python train.py --n_layer=10 --d_model=128 --n_head=2 --n_kv_head=1 --head_dim=64 --d_mlp=320 --vocab_size=4141 --activation="swiglu" --norm="rmsnorm" --norm_place="pre" --norm_eps=1e-05 --positions="rope" --rope_base=10000.0 --rope_fraction=0.25 --qk_norm=false --attn_scale=0.125 --bias="none" --tie_embeddings=false --parallel_block=false --init="uniform" --init_std_qkv=0.0551 --init_std_o=0.0123 --init_std_up=0.0551 --init_std_down=0.00779 --optimizer="muon" --lr=0.00896 --lr_mult_qkv=0.7 --lr_mult_o=1.5 --lr_mult_down=2.0 --beta1=0.93 --lr_head=0.00429 --grad_clip=1.0 --warmup_steps=200 --schedule="wsd" --decay_fraction=0.83 --decay_shape="square" --final_lr_fraction=0.05 --batch_tokens=[8192, 16384, 24576] --seq_len=256 --doc_mask=true --z_loss=0.0001 --train_tokens=126800000 --steps=8589 --dataset="wikipedia_en"
Each number is 200 + 40 x the weight over its row's rms, rounded and kept within 0 to 999. Layers, rows and columns count from 0. The size before them is the row's rms in percent of the matrix's.

# layer 5 attention value, 64x128, rms 0.187, rows 0-63, columns 32-63
102,235,258,246,281,172,185,197,237,193,195,174,210,222,229,178,206,201,210,161,214,228,267,194,113,164,207,160,265,125,264,287,188
091,224,246,258,255,233,189,161,195,251,233,228,176,150,240,113,164,214,184,295,222,198,215,143,241,165,209,219,155,160,314,267,218
105,200,172,219,186,174,231,181,211,179,195,181,186,199,236,186,222,113,265,283,199,234,209,189,259,214,148,308,175,255,190,238,173
093,221,212,177,153,245,202,216,246,197,215,178,183,256,209,164,200,195,142,227,227,152,154,200,243,222,193,183,201,159,226,187,201
097,269,211,237,248,128,228,216,198,159,271,225,154,161,235,208,191,188,156,168,233,200,161,209,171,274,207,190,229,155,138,127,145
103,199,81,183,231,179,221,204,176,204,199,155,240,189,234,200,197,222,202,188,185,191,164,169,210,258,214,197,289,232,229,152,151
094,198,218,216,298,262,168,202,239,229,215,234,185,159,194,153,165,179,169,169,201,236,203,212,245,189,200,151,206,197,202,231,140
093,166,208,203,197,223,225,125,273,155,218,264,204,125,201,175,198,212,264,153,180,207,170,257,101,256,189,219,201,209,172,190,158
102,128,167,181,79,162,198,161,203,201,195,217,217,169,197,221,245,159,155,173,163,132,246,208,111,275,360,160,210,242,207,168,207
091,241,207,165,191,203,165,192,173,219,164,150,297,169,240,235,240,200,211,246,151,185,144,164,207,212,152,147,189,181,232,179,154
096,160,205,180,198,147,178,239,227,220,300,250,202,178,192,202,157,115,235,212,198,196,237,129,173,178,209,157,233,210,246,166,154
098,159,169,243,153,174,124,202,173,190,246,161,181,264,188,246,257,272,249,232,247,233,128,181,192,237,170,151,232,198,178,261,224
102,200,238,239,157,244,222,245,224,226,181,196,121,273,220,291,201,229,230,225,227,195,262,265,161,158,193,218,146,190,215,180,197
105,184,216,217,287,178,139,182,180,216,185,238,126,229,222,193,240,197,188,129,217,175,288,225,174,229,126,207,222,264,191,179,197
083,224,245,216,127,203,185,210,170,157,235,186,192,217,216,239,221,234,150,179,226,180,248,179,109,190,198,169,276,185,215,195,221
102,150,202,222,196,275,233,217,178,288,177,223,170,195,238,169,184,189,166,198,155,199,209,188,187,125,257,217,184,161,182,275,192
094,177,281,124,156,140,180,232,141,217,143,127,166,182,281,163,178,227,130,148,251,218,156,206,226,168,205,241,199,238,183,283,200
093,239,176,128,220,185,262,152,202,225,202,219,294,248,199,220,171,220,131,245,156,224,210,227,162,206,241,203,213,173,198,213,193
100,199,200,160,186,209,187,216,192,192,202,266,183,122,239,203,226,142,176,171,148,215,222,173,184,153,245,216,179,169,157,164,130
101,174,253,222,269,198,192,224,147,149,193,206,140,202,203,203,209,171,281,216,193,229,248,199,190,177,183,140,222,180,220,196,154
095,220,249,154,175,201,223,147,174,178,210,198,189,172,189,119,206,211,183,192,198,195,182,240,225,121,144,197,265,181,214,233,247
097,237,221,237,227,230,210,232,184,268,208,148,240,242,223,159,201,234,201,194,207,185,236,180,275,256,149,181,207,192,263,202,177
101,192,192,222,192,275,169,227,260,250,264,214,224,249,185,250,171,231,170,215,264,168,239,147,179,151,264,261,270,221,148,149,234
102,228,160,214,211,135,231,193,136,205,178,235,184,255,158,283,190,225,134,250,214,177,215,116,212,202,258,219,261,160,195,170,191
101,230,257,133,257,200,144,221,142,111,226,280,221,290,195,188,212,182,199,182,157,215,155,252,253,220,248,215,269,163,259,163,127
108,273,186,151,223,232,171,272,225,172,184,214,136,206,241,221,168,240,208,224,204,160,259,233,235,151,242,171,136,181,248,116,235
100,171,173,164,197,196,235,178,179,187,219,227,186,178,215,170,208,174,201,138,207,124,126,107,244,242,180,231,203,184,242,89,159
103,253,188,178,246,316,238,189,223,166,253,236,90,210,180,158,167,254,206,219,154,133,287,234,188,188,238,153,179,215,192,171,164
095,185,177,159,190,182,247,146,272,254,182,236,164,171,138,210,179,197,175,193,189,235,201,206,198,179,132,164,170,216,159,212,225
099,292,195,165,202,183,166,302,193,190,222,213,80,226,199,226,232,149,171,189,250,218,131,223,143,131,114,221,206,165,239,199,180
109,217,206,215,152,267,262,188,281,139,225,193,235,195,248,149,225,159,189,257,223,201,244,175,239,211,158,193,255,194,161,139,133
089,200,121,207,231,235,225,177,152,164,126,218,194,199,180,207,139,210,217,208,225,256,208,213,221,261,114,158,176,188,128,146,182
101,230,207,190,165,205,229,220,135,306,162,175,98,195,127,115,259,278,221,131,153,150,197,272,174,203,189,223,197,209,150,181,208
103,159,238,177,232,237,113,129,170,170,253,194,213,199,162,284,135,279,180,140,190,223,146,278,181,167,127,271,160,245,258,193,216
110,172,248,221,112,206,213,169,223,205,191,231,221,271,183,187,201,163,188,150,279,195,205,194,156,194,190,151,156,268,183,237,191
111,193,244,260,213,196,177,185,142,155,139,191,198,189,134,179,203,205,253,240,202,213,176,119,134,209,191,202,92,143,241,213,184
106,162,214,240,151,264,158,205,175,203,194,229,157,180,170,186,221,189,125,202,200,135,255,150,245,205,262,202,237,221,170,168,239
096,208,182,184,196,241,226,148,210,158,181,134,193,224,239,265,253,194,214,221,255,166,137,231,211,184,159,285,165,147,224,196,122
102,213,157,159,193,219,275,202,259,228,230,195,173,114,191,205,159,186,180,223,198,266,166,221,209,176,230,219,166,300,149,159,210
095,202,238,229,207,187,211,247,233,209,236,202,153,210,161,102,191,119,151,118,185,285,179,132,178,164,141,151,154,145,186,188,157
101,199,128,188,186,135,179,206,262,251,185,174,187,235,238,173,227,203,230,242,177,279,209,122,270,174,134,166,197,213,113,169,188
110,178,164,103,171,244,180,165,210,255,261,238,198,113,161,247,266,225,168,157,239,239,187,187,150,175,180,124,267,252,230,158,239
108,87,224,177,181,238,223,183,202,255,146,230,200,127,199,224,232,240,297,227,171,96,219,188,208,148,225,189,168,158,205,220,206
099,210,126,143,189,184,191,158,151,189,170,255,179,257,222,156,228,230,212,181,165,136,217,242,193,202,171,223,179,160,221,184,182
100,217,247,212,274,171,158,227,211,179,166,201,219,185,186,164,271,210,206,278,227,169,273,182,172,248,123,176,183,247,213,205,131
097,164,111,295,195,238,185,178,195,184,194,216,205,294,197,185,197,314,226,167,225,235,239,208,246,230,187,245,170,261,129,183,248
098,221,190,200,242,263,159,227,146,206,190,199,129,276,146,274,233,124,232,230,168,181,239,127,161,250,188,205,272,186,226,256,153
092,204,216,205,237,196,198,169,235,203,223,155,203,236,220,193,203,185,219,177,183,49,154,130,218,213,231,207,239,123,199,236,206
107,213,211,196,157,117,112,249,199,219,201,148,197,181,178,83,211,188,249,202,211,179,193,111,226,268,180,156,222,210,187,247,202
097,231,163,238,225,201,185,168,248,163,272,221,219,214,234,189,236,237,249,190,166,146,188,246,191,178,113,250,146,150,193,156,180
110,219,203,149,123,215,196,210,238,226,161,212,98,186,199,249,157,161,212,158,219,194,190,177,152,154,194,86,187,206,204,183,154
099,201,206,239,212,256,181,234,223,200,185,245,171,195,174,198,148,121,185,211,170,265,277,236,198,189,222,290,216,293,121,263,139
087,162,289,209,174,188,221,169,203,169,157,150,240,185,183,318,160,194,217,94,174,156,242,219,155,204,125,184,116,233,199,181,194
105,191,193,241,140,200,256,137,170,138,178,178,199,185,182,216,189,162,166,131,211,210,256,179,173,162,203,239,200,200,230,160,196
103,164,244,266,220,191,151,109,171,232,205,241,211,201,179,225,201,142,205,238,227,167,158,239,207,191,206,190,194,306,164,135,185
104,200,135,124,136,168,79,155,180,193,277,211,235,214,161,167,243,250,207,234,204,231,199,132,192,234,189,210,233,284,274,248,206
099,189,162,210,153,212,125,176,214,231,206,231,114,150,193,213,200,234,227,230,218,164,191,225,241,202,250,133,126,161,288,171,224
101,161,235,132,289,179,210,216,236,136,140,256,208,243,153,270,252,254,195,275,230,220,141,160,185,157,174,199,208,174,182,231,137
093,209,106,215,227,133,181,236,181,186,240,230,199,219,187,142,128,169,166,183,208,251,148,249,204,244,181,144,188,219,177,251,217
111,201,129,222,175,202,183,216,230,167,161,192,184,131,173,210,176,184,174,257,270,94,296,273,143,167,214,208,198,166,135,253,191
092,234,223,268,212,235,180,212,186,267,197,245,204,193,229,172,142,207,201,269,222,162,133,139,221,209,237,155,183,199,189,207,138
101,184,225,118,181,260,173,166,133,196,202,143,133,216,200,196,174,216,143,230,136,173,181,203,261,238,247,152,164,248,223,235,230
108,207,193,244,176,142,195,156,242,204,213,245,130,214,214,203,214,206,176,191,173,145,200,204,256,188,134,201,193,181,256,267,191
100,191,193,239,155,166,237,233,181,210,185,212,161,124,249,192,161,250,174,204,187,193,205,170,169,189,294,271,181,253,147,173,114